python train.py --norm_eps=1e-05 --lr_head=0.0117 --final_lr_fraction=0.1
Each number is 128 + 24 x the weight over its row's rms, rounded and kept within 0 to 255. Layers, rows and columns count from 0. The size above them is the row's rms in percent of the matrix's.

# layer 4 MLP down, 96x384, rms 0.226, rows 0-71, columns 192-287
size [106 102  98 109 103  98  90 104  94 100  95  97  97 100  96 102  89  97 100 100  93  99 100  99 101  93 101 100 100 101 106 100 105  95 104 105  98 107 103 107 105  92  95  99  97 104  99 110 100 104  97 102 102  94  95 104  89 107  99 113  93 106  99 101  91  97  95 102  95 105 107 104]
[[129 130 112 117 137 100 165 145 119 164 119  89 101 132 104 124 131 101 132 143 154 137 113  81 121 136 133 148 129 134  90 111 149 156 137 127 155 132  85 141 150  76 136 128 138 115 143 135 137 122 150 157 131 122 133 115  84 116 115 112 140 124 184 165 160 129 118 125 108 124 160 137 131 125 112 156 155 130 107 176 115 126 162 150 138 187 114 112 141 172 137 121 152 116 147 142]
 [131 136 106 176 163 136 126 166 122 156 124 142 143 139  97 183 190 144 115 178 140  95 137  93 114 130 139 149 115 131 123 152 119 126 155 140 153 140 144 135 152 128 126 143 118 106 121 130  64 145 140 130 124 149 157 146 129 161 124 128 128 114 128 147 126 135 181 139 136 148 144 136 147 137 120 175  96 135  96  71 119 120 133 164  93  91 111 123 138 141 166 163 155 116  97  53]
 [169  97 110 142 136 152 123 109 144 111 136 144 154 136  78  99 175 133 140 111 151 117  82  94 126 106 151 110 144 153  78 144 122 143 141 165 155  88 137 140 164  96 123 111 130  91 123 141 144  92 119 110 188  90 170 135 129 105 123 165  99  91 121 124 102 108 143 134 140 117 138 108 121  66 138 160 127 130 129 173 132 145 109 126 117 143 124 113 124 119 134 101 139 161 131  85]
 [137 137 135 133 114  80 128 137  95 196 136 107 139 126 166 152 127 117 146 138 111 152 160 149 139 133 116  76 157 172 150 108 117 141 128 113 157 144 117  96 157 138 151 136 121 156 123 141 126 106 103 105 138 143  88 136  89 147  98 140 122  81 148 170  95 139 140 113 118 128 131  85  94 119  95 138 114 172  59 168  54 145 146 141 154 157 110 141 135  93 133 113 132 140 121 135]
 [113 115 101 100 106 121  90 134  95 131 180 105 188 111 103 157 153 102 120  94 108 129 156 139 127  82 182 144 127 110  92 116 134  89  87 122  83 148 106 111 111 115  81 139 149 145 145 131 133 165 122 117 123 131 123 163 124 131 125 169 140 124 122 128 141 118 139 158 138 171 139 112 143  67  71 137 130 106 148  82 144 150 161 154 109  98 136 147 127 125 127 138 127  99 148 140]
 [128 137 135 158 110 110 149 128 127 128 145 120 140  93 133 144 153 124 184 170 125 121 105 125 119 104 131 153  97  97  93 188 118 139 157 117 116 147  95 110 123  87 117 159 135 124 123 106 145 118 156 145 134 107 103 173 136 131  95  83 165 118 127  87 182 179 144 134 124  74 123 111 145 168 137 131 174 111 113 139 109 126 130 120 147 163 143 178 125 171 106  83 197 155 109 130]
 [144 110 162 142  94 132 123 120 117 130 158 136 136 131 119 106  98 151  94 125 160  92 135 139 107 100 148 142 112 141 147 125 147 128 140 125 125 148 123  95 106 109 112 100 127  94 143 157 160 124 146 126 161 159 109 138 161 118 130  90 136 131 127 148 146 110 111 110 127 104 172 111 147 158 105 129 153 106 184 104 189  81  89 124  90  96 137 150 152 109  81 124 110 146 181 143]
 [ 95 121 138 149 153 112 128 152 149 104  52 142 114 137 149 134 115 171 104 164 156 111 131 123  86 154  86  87 120 126 139 136 134 119 126  64  93 133 158 146 165 108 158  93  56 169 121  95 108 154 123 122 150 154 153 160 180 110 116 146  94  86 132 140 112 121  97  96 118 100 122 112 123 144 118 124 116 122  99 102 137 125 160 160 131 110 119 102 115 147 123 116 165 143 133 129]
 [144 155 101 149 153 150 118 142 105 135 141 108 125 127 145  80 138 141 110 124 140 134 158 125  84 142 117  88 150 109 136 141 116 110 122 148 132  80 149 158 100 125 102 135 134 176 122 124 155 153 138 125 118 111 180 111 134 120 125 100 134 161 165  93 113  44  84 109 125 104 106 133 140 132 143 156 146 112 154 129  74 161 105 117 123  90  95 129  94 116 127 111 113 131 129 138]
 [ 99  95 148 118 117 169 120 123 115 167 109 152 119 139 155 126 143 121 118 151 141 110  90 151 148 177 133 142 125 118 122 162 143 170 136  78 119 123 185  80 123 152 110 141 122 105 117 133 146  92 125 120 124  97 127 126 142 126 123 132 118 125 122 166 158 118 166 139 139 144  88  91 123 116 116 149 107 101 123 156  87 123 126 138 111  81 126 171 148 114 177  79 113 142 127 131]
 [166 108 139 112 113 106 146 121 138  99 131 104 143  89 128 140  87 101 129 153 122 148 136 113 108 107 115 157 137 113 142 121 149 113 169 170 129  99 135 120 112 136 141 118 116  74 112  91 103 103  91 133 143 121 115 132 123 105 129 136 142 115 107 150 129 125 146 116 114 122 186 150  89 135 134 117 109  98 134 126 113  90 144 135 152 105 146 128 155 137 154 134  90 114 121 120]
 [112 129 137 142 112 142  93 116 106 145 129 146 144 145 107 125 131 115 141 164 156 112 139 126 109 154 112 117 115 134 123 159 157 157 133 109 168  98 126 197 153 111  98 144 129 143 106 123 101 142  97 164 144  71  89 157 109 140 144  89 157 115 136 103  78 133 111 126 118  91 114 132 101  86 120 173 111 121 124 131 116 148 132 131  77 125  92  90 121 114 136 109 119 119 144 127]
 [135 147 127 101 115 146 157 139 162  98 129 107 158 135 112 146 122 146 115 147 132 135  71 108 137 151 108 143 140  97  97 136 126 147 164  98 107 140 124 131 106 120 168 155 116 170  85 116 111 105 136 141 122 132 140 130  62 127 119 150 136  96  84 119 141 117 136 144 172 142 116 112 146 169 111 137 110 126 140 134 151 112 117 134 146 168 116 127 129 152 172 144 174 135 140 145]
 [150 137 135 133 104 125  95 100 120 168 170 143  76 121 149 142 146 118 126 139 100 102 112  77 116 134 130 115 106 111  92 145 104 126  86 130 157 104 120 157 106 149 116 150 110 137  68 124 109 129 156 136  84 154  80 187 129 170 147 114 122  60 159 148 113 167 130 101 138 104  80 120 101 100 139 105 107 163 124 116  69 118 122  81 105 138 143 133 125  97 145 102 125 114 144 124]
 [128 123 129  91 126 121 132 138 132  77 148  87  70 134 103 179 113 131 138 127 117 116 161 139 112 160 131 139 134 125 116 158 107  76  88 112 106 160 132 130  86 133 155 127 153 132 182 128 121 157 129 127 142 104 142  92 109 140 143 123 145 173 113  89 129 129 142 154 139 112 125 148 126 179 142 101  70  56 107 135 136 141 135 127 113 149 141 150 130 121 141 143 131 126 158 155]
 [131 155 109 101 155 109 140 155 151 131 134 103  85 166  81 102 155 116 155 131 124 142 112 124 101 145 119 106 146 123 113 124 103 109 150  95 168 138 125 154 146 174 125 175 143 139 179 134  81 114 143 133 100 150 147 143 142 132 169 131 132 180 120 147 116 170 172 145 129  81 152  83 138 176  48 159  90 146 123 131 143 140 132  99 142 109 113 100 162 115 121 123 134 119 111 121]
 [133 121 152 104 130 154  98 149 136  89 151 134  98 131 140 122 127  99 189 155  99 113 151 145 106 110 133 147 112 104 123 157 137 161 125 150 128 119 153  98 130 113 118 140 114 101 167 141 133 141  94 142 106 123 146  69 166 148  95 122 100 118 116 106 105 115 114  97  93  94 143 131 151 145 144 133 139 144 150  91 136 151 150 109 121 155 107 132 110 169  93 102 113  92 162 145]
 [ 93 132 123 115 140 133  66 128 134  95 138 119 123  99 120 109 126 110 145 130  99 109 116 142 165 126 142 133 225 104 118 156 171 183 142 138 110 153 125 137 156 130 108 104 131 206  78  86 115 129 139 111 128 175 133 147 149 117 118 144 121 146 145 170 137 107 128 130 145  78 114 136 106  95 116 131 145 108 123 135 113  94 104 142 128 151 113 131 125 137  86 119 108 155 139 121]
 [ 60 121  98 132 102 143 112 109 100 137 171 129 148 112 150 119 156 150 103 134 160 132 108 142 144 101 180 157 128 172 128 161 105 132 117 133 107 143 130 137 114 175 140 148  76  97 114 109 160  83  98 160 136 124 138  99 144 100 147  98  94 171 117 119 136  96  93 118 133 161 109 117 120 100 138  96 105 172 112  91 137 141 125  70 136 127 150 139 140 135 118  98 131 165 102 146]
 [177 204 126 133 112 133 103 123 149 133 159 131 128 130 127 142 141 155 135 134 147 122 118 101 138 116 161 121 115 153 107 107 138  90 151 109  95  74 153 150 104 116 132  98 165  77 118  73 139  74 106 120 148 136 129 115 158 116 119 139 151 141 132 168 136  87 125  95  93 126 173 111 103 146 103 140 150 157 112 122 130 110 119 157 141 117 129 117 142 135  96 132 117 135 115 104]
 [ 76 137 113 111 133 120  70 110  83 146 101 109 152  85 117 119 116 142 103 108 147 113 141 140 105 155 124 143 137 135  78 132 115 103 147 144  96 104 122 187 108 140 141 133 154 106 138 143 108 157  85 134 122 152  97 141  81  85 167 106 179 168 129 124 126 108 124 144  88 154 116 134  94 164 136 132 102 103 174 143 132 159 138  87 130 138 140 182 129 141 116 139 101 108 125 141]
 [139  49 123 133 157 146 123 116 120 130 159 149 117 108 110 135 126 118 113 135  98  94 158 153 132  83 109 127 145 130 137 129 136 137 125 137 114 145 126 108 112  76  76 114 116 118 193  66 117 176  93 132 115 124 135  54 125 132  89 145 112 166 116 120 140 105 190 137 154 184 104 128 116 126 111 168 169 107 159 122  84 123 125 138 153  91 131 135 131 110  82 141 120 111 128 124]
 [ 94 135  87 157 158 123 180 148 145 144 158 142  83  95 130  84 102 160  92 125 115 109  98 114 133 119  91 157 176 126 134 138 134 141 123  91 118 127 110 120 130 115 116 127 143 155 132 126  93 127  99 128 121 123 114 146 145  80 104 129 110 143 148 111  99 161 144 123 113 175 119 126 152 153 121 129 141 123 169 156 105 125 140 153 135 136 143 107  98  88 121  80 114 133 147 145]
 [147 142 117 153 128 123 146 159 155 113 149 138 107  95 136 128 127 137 162 125 139 136 117 161 134 140 136 127 115 152 146  96 104 116 151 181 137  93  95 126 134 160 163 129 169 158 128 133 112 141 103 139 102 149 118 135 142 123 137  88  97 161 113 152 101 122  99 119 121 157 154 142 140 103 138 136 124  96  93  98 135 117 102  94 121 116 166 164  94 127 116 135  93 102 145 156]
 [155  95 120 133  72 183 193 120 153 118 131 135  96 129 122 106 140 157 159 127 118 112 104 129 164 142 111  81 115 157 154 134 114 110 153 135 120 148 130 146 179 130 141 101 146 147 110 116 125  71 146  69 151 152 112 155 164 121 138 137 139 118  82 151 139 163 142 130 103 123 113 173 112 110 145 149 172 151 113 135 125 154 169 114 128 136 105 145 132 189 108 116 136 136 155 173]
 [139 189 116 149 112 140 138 113 141 125 120 126 149  73 137 157  81 125 118 116 130 144  80 144 156 117 186 128 104 141 108 176 167 111 123 135 127  95 161 175 133 104 149 101 171 158 103 162 126 120  73 123 131 134 137 115 145 122 113  94 112 122 111 144  91  74 106 126  97 135 146 109 122 100 171 144 124 125 126 171 128 145 133 168 126 128 122 115 130 122 171 118 122 150 111  87]
 [142 152 123 152 115 114 115 138 163 144 142 147 149 164 134 159 130 141 121 131 152 135 151 137 152  74  92 103 129 129  94 134 115 101 146 101 147 100 153 172  99 186 146 150 118 135 130  79 144 140 155 126 140 118 121 147 149 152 122 127 125 153 172 154 119 121 161 135 159 152 150 133 147  97 106 122 106 136 140 114  69 142 160 138 180 136 184  85 116  82 192 118 165 153  95 101]
 [130 120 150 111 128  62  84 148 162 118 140  96 101 133 102 107 109 152 127 127  79 110 148 102 108 105  88  67 130 102 108 131  95 121 117 133 125 107 156 126 107 152 161 122 122 113 114 142 124 128 134 121  99 115 111 123 131 138 204 126 102 122 114 112 112 159 157 137 118 152 124  95 110 143  92 150 115 138 125 155 131 137 129 138 121 140 137 105 132 129 127 160 139 104  88 125]
 [ 56 121  99 111 154  69 102 118 151 130 137  85 140 134 131 116  84 129 111  89 168 107 114 137 134 136 111 124 131 131 109 161 131 149 135 123 189 131 124 182  96 136 109 137 168 186 125  97 108  77 129 120 134 161 141 132 115 118 160 130 167 121 132 146 122 139 162 135 156  79  99 138 121 140 127 149  87  99 182 119 101 134 143  91 111 155 117 117  78 105 123 161 115 105 109 155]
 [160 126 131 117 146 135 139 187 123 149 165 133 161 109 147 156 117  93  82  90 113 113 120 120 120 139 122 135 143 154  93 122 101 122  93 120 161 151 139 114 115 158 144 131 149 123 133 147 104 147 107  94  93 139  82 144 122 135 136 101 107 171 141 137 166 129  96 131 124 129 137 163 154 166 127 163 168 129 113 122 178 113  78 140 108  96 144 120 118 103 102 117 102 150 157 125]
 [107 140 159 139 122 131  94 115 135 170 155 157 125 139 100 122  99 119 137 128 126 120 143 149 126 139 141 127  72 146 128 139 135 153 149 124 137 115 128 135 114 112 129 138 132 102 182  80 141 173 125 102 126 165 125 126 112 138 103 125 132 139 122 143 125 122 128 117 104 160 123 133 151 123 139  90 113 132 147 117 110 135  92 158 123 126 145 100 140 119  81 118 113 135 145  81]
 [160  78 133 123 141 130 123  70 139  79 125 124 117 120 144 136  73  95 124  56 133  81 135 135 138 121 115  91 168 141 162 108 155  86 149 121  81 131 161 143 149 102 146 116 104 107 117 128 105 125 132 120 107  95 113 135 161 153 142  86 138  90 155 134 111 118 117 135 142 119 103 126 139  61 147 130 115 142 108 123 130 126 118 112 109 141 131  82  97 124  78 158 123 132 117 169]
 [102 130 117 121 152 114 102 112 150 143 162 121 167 148 148 145 146  92 122  78 148 137 148 164 112  81  91 151 107  64 121 133  97 164 152 165 122 126 165 129 169 148 102 121 127 105 140 168 131 126 150 128 134 140 101 156 107 126 150 154  99 163 167  97 141 119 176 161 152 165 108 152 157 152  90 127  88 130 124 117 109 142  98 118 155 102 148 115 127 140 165 134 114 132 128 118]
 [ 81 149 124 110 105 138 111 123  54 145 152 139 163 130 135 111 113 139 156 126 133  82  76 127  81 136 169 137  92 138 145  97 143 130 119 112 133 120 121 130 135 118 131 145 154  94 101 114 108 147 135 139 155 139 119 120  92 119 144  72  93 153 115 134 109 103 137 104 103 123 118 107 179 151 112 155 124  61 182 179 112 140 116 103 111 135 133 139 181 132  91 124 135 173 158 137]
 [ 79 134  98 147  89 151 149 154 113 171 133 122 169 145 151 144 165 132 175 164 148 142 145 132 103 158 107 134 162 125 137 155 133 137 157 128 119 100 133 112 150 133 106 114 108  66 138 125 162 172 113 116 112 144  78 134 173 140 158 133  94 136 105 124 128 111 138 126 125 154 107 137 119 137 104 149 142  91 133  92 119 124 126 146 186 138 152  90 131 114 131 161 135 165 123 115]
 [146 108 132 132  74 175 108 129 152 140 155 136  73 166 111 134 140 106 138 118 139 142 120 179 128 115 122 117 134 155 165 109 118 145  97 128 115 121 149 147 178 125 147 103  76 141 115 119 130 152 154 167 100 141  98 183 183 144 129 104 213 163 107 144  83 128 112 146 139 142 137  95 160  61 118 158 120 133 143  99 156 147 131 135 104 108 135 183 135 131 147  84 147 148 133 116]
 [117 142 125  90 131  90 117 103 116 163 133 140 132 141 160 101 164 123 123 114 103 129 134 149 151 160 102  92 149 153 122 109 155 163 115 105 197 113 123  72  89 107 135 144 133 160 136 160 109  86  94 162 125 132 117 168 140 106 122 159 121 102 109 119 120 115 117 131 143 130 130 120 127 153 160  95 134 113 137 153 118 131 122 140 151 131 111 147 170 139 137 163 129 126 123  91]
 [127 118 174 125 187 130 156 108 120 175 113 115 148 114  79 113 115 130 156 137 134  98 153 121 111 150 111 112 122 123  84  97 137 104 141 112 154 106 109 146 153 103 114 136 125  87 146 138  93 103 134 141 141 133 110 125 114 140 158 115 116 122 125  74 141 160 110 163 136 111 122 131 136 161 159 112 107 131 105  98 145 124 125 127 157 110 153 115 146 124  91 113 119 126 162 138]
 [133 135 109 105 114 146 125 103 135 105 179  79 130 132 128 124 137  87 152 116  83 110 143 172 122 133 160 131 133 167 162 170 127 115 113 115 106 132 136  89 114 121 110 134 114 149 118  99 130 140 120 127 144 160 122 168 135 121 154 133 115 182 123  94 108 114 151 117 115 134 119 134 129 139 122 144 165 118 101 109 153 130 127  95 121 121 138 149 112 152  74  89 151 130 133 107]
 [111 134 125  96 148  88 127 137 122 156 118 107 149  84 157 131 129  78 102 106 150 109 139 134 140 112 134  87 137 110 128 118 153 120 127 130 159 107 134 171 123  79 116 152 148 134 130  56  96 135 111 166 117 131 145 112 122 106 128 108  92 112 117 140  95  89  75 123 151 115 129 116 119 142 150 129 152 121 114 145  95 114 112 123  88 163 120 115 152 145 115 134  98 130 139 102]
 [124 135 137 147  95 117 116 131 129 110 102 100 112  78 144 140 173 111 149 111 128 135 151 130 127 144 117 171 116 119 136  96 105  94 131 100  96  94 119 152 139 116 127 101 117 177  99 137 146  68 160 132 119 159 150 112 178 171 165  93 159 158 146 145 118 151 136 113 154 135 131 177 160 135 109  86 174 132  74 119 110 102 133  95 113 126 116 112 108 107 148 132 115 129 138 132]
 [114 173 166  86 126 100 139 151 147 151 128 132 173 135  94 137 157 122 166  95 130 129 121 126 139  70 124 116  74 143  99 102 159 130 137 140 142 127 108 160 142 187 134 159 113  81 131 156 137  79  75 174 147 139 112 103 133 164 144 137 149 106 138 146 166 153 131 119 157 147 121 132 130 116 104 119 152 127 124 128 145 131 155 144 127 166 129  86 129  78 167 125 127 115 173  77]
 [122 191 134 141 114 121  93  94 123 154  96 108 140  65 155 110 111 121 145 120 117 137  64  84 149 111 115 182  89 106 117 140 132 155 149 152 103 162 132 154 151 152 136 105 163 101 114  91 110 121 126 144 118 136  51 122  72 114  94 138 121  59 159 117 102 129 116 136  84 167 117  92 122 163 106 107 129 124 143 111 171 123 137 176 127 140 145 132 142 151 140 137 137 122 144 128]
 [126 149 139 106  83 173 130 100 151 156 168 120 132 110 106 116  80 110 135 107 119 117 131 149 152 141 125 106 124 148  86 158  96 140 155 114 123  92 108 113 167 143 122 175 115 155 128 110 108 151 121 154 139 131 125  73 100 140 165 164 149 122 136 131 170  97 135 170 133 118 151 152 106 109 162 106 134 107 171 100 100 116 146 139 105 175 161 167 125 153 110  66 177 130 145 141]
 [128 198 149 113 119 129 154 158 143 150  99 142 144 138 105 127 132 142 125 127 138 144 180 134 124 128 119 144 140 145 113 129 121 153 130 140 125 127 157 132 123 137 153  93  23 141 126 116 141 145 150 137  84 104 139 112 107 103 154 198 122 119 192 183 136 116 151 106 163  67 129 132 109 104  97 138 141 163 137 109 108 109 128 106 151 139 102 117 100 145 121 194 157 130 112 129]
 [118 143 122 118  87 167 134 173 123 152 113 123  97 129 155 109  98  90 138 131 130 127 159 136 170 119 136  88 111 124 110  99 114 171 139  90  72 156 146 109 145  99 144 118 123 161 154 110 138 131 111 142 140 119 181 152 114 130 126 124 122 117 127 146 113  89 118 143 146 119 138 110 107  87 124 117 108 177  75 152 153 160 131  97 103 114 128 121 116 125 122 120 111 136 107 111]
 [165 134 121 136  87 172 140 146 140  96 145 102 114 114 163 116 155 154 120 160 127 108 145 171 119 105  77  97 162 158 122  94 135 128 152 155 122  98 100 114 138 114 151  89 113 107  87 138 118 131 159 137 115 115 113 156 141 126 149 128 126 146 104 114 125  86  95 121  98 114 129 110  91 117 158  95 135 113 121  84 152 114 105 113 160  97 104 146 100 103 117 140 140 117 112 132]
 [141 160 145 104 140 115 149 141 119 116  98 113 134 158 132 111 153 165 116 175 115 143 156 146 113 169 105 120 161 161 137 136 143 146 169 136 163 116 104 114 143 149 125 137 121 113 147 134 133  88  97 143 107  97 144 132  98 169 111 109 119 119 136 115 120 106 110 129 126 112 137 141  69  77 179 109 182 141 154 142 116 139 124 151  91 144  94 111 130 135 119 124 114 121  96 108]
 [120 114 143 122 102 133 166 108 152 163 138 168 122 108 170 115 117 159 129 105 182  83 132 101 162 137 131 105 113 139 116 113 100 125 122 117 173 113 105 115 139 150 150 170 129  97 125 150 167  73 127  97 113 145 106 130 103  94 151 165 135 106 105 134  87 133 166 145 175 133 153 118 124 152 114 130 179 106 117 105 112 141 127 101 114 111 143 126 122 173 147 155 121 163  84 136]
 [124 129 129 126 108 105 120 125 109 151 172 143  93 124 126 131 149 161 124  79 137 106 110 190 145 124 169 137 131  69 140 135 117 146 137 182 120 114 125 114 104 159 144 115 136 141  89 115 167 113 129 121 139 153 123 121 105 130 215 141 130 174 107 172 122 111 104 130 141 165 133 145 116  88 124  82 162 120 160 165 124 152 117 121 108 128 106 110 130 121  84  89 127 113 112 126]
 [132 141  70 150  88 120 184 159 139 115 141 113  79 147  97 146 170 137 145 131  83 182 147 146 140 115 125 179 133  92 158 134 177 115 133 127 123 146 124 138 122 172 157 135 102 116 135 119 120 171 148 106 160 125  89 143 123 140 147 157 131 128 166  74 166 116 136 146 149 159 126 166 118 133 145 143 142  96 157 109 146 100 134 149  94 143 112  86 147 166  92 132 114 168 134 120]
 [122 104 132 161 141 158 140 149  99  74 136 133 122 115 105 107  99 130 132 119  94 122 134 111 115  88 192 144  80 148  89  87 151 130 155  96 107 121 174 155 165 107  94 148 133  52 147 122 103  88 135  97 138 167 103 123 111 107 122 107 152 151 145 132 159 133 135 125  77 150 122 120 125 126 113 125  88 172 165 124 146 127 169 133 106 117 134 116 109 146 145 177 127 150 135 159]
 [147 142  97 106 146 121  91 155 175 131 113 109 111 130 118 115 156 145 135  94 152 120 125 125 159 121 118 125  89  98 141 153 122 100 137  99 149 154 172  98 129 116 151 139  91 108  94 103 123 129 135  93 184 114  88 140 128 123 158 113 141 124 155 156 108 109 161 166 149 145  96 106 186 122 139 125 132  91  88 106 129 164 162 115 109 133 168 136 132 161 156 126 103 114 103 132]
 [138 166 105 143 154 143 119  88 155  76 134 162 119 136 124 129 116 133 146 141  85 126 165 153 191 134 153 105  96 186 115 107 101 148 153 112 109 135 127 107 100 118 128 127 154 114 103 115 120 143 111 157 106 142 200  79 133 114 123 104 141 142 115 125 129 128 139 127 151 138 136  93 163 146 124 105  56 163 105 107 105 117 106 138 133  97 118 168 153  93 126 179 127 139 175 130]
 [130 142 144 137  76  77 172 129 121 122 170 130 179 124 154  93  66 179 115 160 143 116 180  98 106 104 139 133 101 118 119 109 104 141 123 107 168  78 135 141 164 162 163 157 121 190 155  82 107  97 127  96 137  93 157 121 110 126  85 106 100  89  96 134 123 114 147 135 152  92 143 113  92  96 167 139 151 115 111 109  52 114 156 181 146 152 119 122 106 168 126 110 129 148 113 117]
 [130 146 131 133 155 140 125  84 114  83 110 140 101 125 123  97  93 113 133 111 119  99 192 136 118 121 153  78 156 158 143 149 157 141 158  98 141 157 127 149 102 179 101 123 124 212 114 109 119 158 177 157 124 102 117 136 102 117 106 145  99 124 128 135 107 115  91 157 132 115 114 143 116 123 184 100 112 131 131 140 136 122 125  94 120 148  93 129 119 166 107  98 117 112 125  99]
 [118 122 121 128 129 137 123 152 127 137 102 135 113  99 128 130 103 127 129 151 155 137 154 138 110 136 146 146  71 123  66 180 128 108 148 119 130 115 154 135 110 149 148 141  95 155 193 104 114 152 148 124 120 111 119 127 129 105 100 110 150 138 142 166 119 152 126 117 106 152  54 122  92 144 172 105 105 153 182 132 136 133  83 145 133 147 133 112 158 185 151 163 157 145 146  84]
 [ 88 159  86 110 140 117 160 148 116 116 135 106 125 144 137 137 145 146 104  99 167 116 111 102 113 169 148 113 175 128 148 142 162 125 114 146  96 138 114 101 128  65 121  95 166 157 130 187 152 116 127 146 132 132 148 100 147  95 101 116 157 141 130 148 131  75 137 128 143 111 151 124 163 149 125 131 137 104 136 151 147 127 144 138  64 123 126 137 115 175 158 135 151 118  88 144]
 [121 151 124 100 126 117 169 130 144 133 152 116 143 153 138 105 120 127 129 142 113 118 149 141 114 156 167 118 147 139 122 152 185 125 103 113 108 172  87 108 145 127 160 124 125 122 195 151 108 134  80  72 104 129 138 158  69 128  97 162 119 140 152  76 145 129 117 113 109 101 160 121 138 178 131 142  98 101 150 125 119 128  98 111 105  99 123 124 143  98 111 183 117 132  97  94]
 [ 79 132 129 108 164 138 110  78 150 112 114 110 152 130 103 122 138  77 124 103 133 158 138 142 145 116 113 162  83 152 125 111 118 118 206 149 108 150  90 133  76  98 186  86 168  97 174 149  90 154 109 123 159 104 150 163 112 106 117 108 105 189  93  95 103 101 114 117 129 111 119 129 127 140 128 130 114 140 135 146 164 115 109 146 111  99  84 132 131 101 101 145  55 101 152 115]
 [146 161 170  90 136  99 110 173 112 129 130 107 110 137 128 170 112 103 129 123 123 147 144 135 116 144 146 172  87 127  91 141 106 109 126 101 147 102  98 119 166 104 137 122 142 132 127 135 154 110 111 108 130  97 137 102 137 110 119 104  94 120 115 135 126 147 123 135 159 101 124  75 139 122 151 133 156 117 149 140 160  93 137 123 142 167 157 117  91 181 156 144 142 103 100 130]
 [113 111 140 107  75 110 140 140 150 163 121 129  84 149 150 114  92 121 131 145 120 116 117  98 163 140 125 137 127  75 108 143  97 153  77 134 118 151 149 124 143 127 101 160  73  85  97 114 144 110 166 156 125 156 139  92 145 156 168 130 102 169  86  71 100 128 157 122 137 127 140 151 132 171  91 109 149 144 101 142 139 124 157 121 168 130 132 131 129 153  90 138 148 134 105 145]
 [124  99 126 133 160 128 127 121  88 121  77 162 115 149 168 150 174 109 123 100  95 107 113 100 163  93 101 166 159 159 153 125 112 124 114 133 145 131 131 109 139 105 154 106 119 145 127 126 106 133 102 143 117 141 143 153  55 137 134 153 152 150 152 128 128 128 134 110 154 138 125 110 115 176 134 104 167 159 139 114 134 137 119 106 130 104  83 157  99 134 146 125 133  98 122 163]
 [138 131 130 137 116 165  81  95 117 121 113 106 107 127 127 134 123 180 153 156 105 119 151 138 111 129 105 177 158 151 143 136 132 151 156 149 119 170 138 134 126 125 126 130 161 171 140 146 138 170 136 114 132 160 104 170 132 154 121  88  91  97 160  89 125 123 119 158 145 132  78 112 118 114 147 145 134 115 128 147 120 119  96 138  90 152 139 111 163 154  83 149 108 134 143 109]
 [132 165 100 127 118 136 149 158 110 150 117 102 137 154 102 155  89 165 128 112 138 143 128 114 103 122 116 115 157 158 130  74 102 148 158 119 131  75  90 105 146 146 141 148 117 129 123 154 166 210 135 168  97 108 129 134 161 133 178 146 109 112  74 107 145 115 124  87 144 143 129 149 120 106 154 131 184 135 101  84 105 108 124 168 121 151 130  93 144 137 163 127 114 118  92 133]
 [143 141 117 107 111 132 123 155 128 135 139 148 147 104  99 167 125 119 161 115 115  99 155 114 109  94 136 148  89 124 143 156 107  65 156 139 161 129 120 169  97 125 123  97 152 133 170 176 133  70 149 128 134 113 136 153 120 128 150  90  92 119  94 118 171 159 112 151 145 158 154  82  97 115 159 130  88  94  88 133 140 147 138 130 129 103 129 113 176 133 172 156 120 108 106 183]
 [156  89 160 126 115 132 126 128  92  94 130 157  87 155  99 101  61 115 118 118  81  98 154  98 189 125 132 130 107 132 142 103 110 141 123 128  95 147 116 133 127 156 108 139 148 142 105 128 119 145 146 131 121 117 125 108 132 136 100 123  97  91  80 145  95 107 131 106 146  92 124 148  93 120 200 131 137 100 123 112 151 122 125 134 160 120 142 135 138 105 159 141 120 150 153 146]
 [134 147 153 130 120 136 120 158 145 141 133 102 162  86 174 100 105 103 162  76 148 133 116 112 109 108 103 135 145 142 157 140 127 146 133  92 157 110  90 113 116 132 149  99  98 134 107 175 120 123  98 100 161 142 140 181 113 109 203  98 120 177 118 116 126 134 113  96 160 120 109 141 109 108 126 140 127 154  58 156 112 139 106 152  62 113 160 168 152 121 164 138  75 142 101 170]
 [192  97  85 133  84  89 148 143  96 108 100 124 117 104 124 120 136 188 134  99 160 112  93 132 117  88 132 134  86 169 127 135  89 128 158 132 109 123 147 128 135 112 127 143 109 117 138 115 134 145 122 158 111 124 123 106  97 135 155 152 118 113 109 130 164 126 133 118 129 121 114  97 146  76  46 141  70 156 127 116 132 154 103 115 112 147 142 126 132 102 128 122 115 144 127 166]
 [127 135 158 145 117 118 105 136 133 150 114 197 110 138 132 138 113 136 113 122 106 113 102 109  81 134 134 157 124 136  89 139 137 103 128 140 164 181  94 150 122 143 133 171 132 145 145 102 158  93 157 146  84  94 110 128 135 106 122 148 158 114 158 130 146 131 124 145 119 153 145 133 118 144 125 138 107 150 187 185 101 121  93  96 135 134 138 149 120 121 136 120 170 122 171 106]
 [127 132 117 127 136 137 166 144 144 142 155 117 162 101 157 158 135 154 143 131 159 102  92 116  86 117  94 139 129 144 139 131 119 104 114  77 101 118 181 107 163  95 159 175 142 171 149 128 143 163 181  80 121 149  67 133 135 109 154 116 140 172 134 122 150 135 132 133 159 155 122 143 101  92  73 181 118 108 165 141 122 140 138 181  91  90 113 126 145 143 158 117 171 149 134 123]
 [182  95 160 133 110 127 102 155 153 133 104 130 154 107 132 124 143 124 169 111 154 124 155 169  88 102 158 147 138 103 144 178 138 153 144 119 127 146 103 127 138 122 140 126  94 148 133 183  97  84 155  98 150 147  81  96 159 123 144  94 160  67 136 111 111 141 172 149 179 110 134 162 123 107 152 124 158 127  98 139 117 112  74 107 133 113  97 109 114 133 114 100 140 191  94 126]]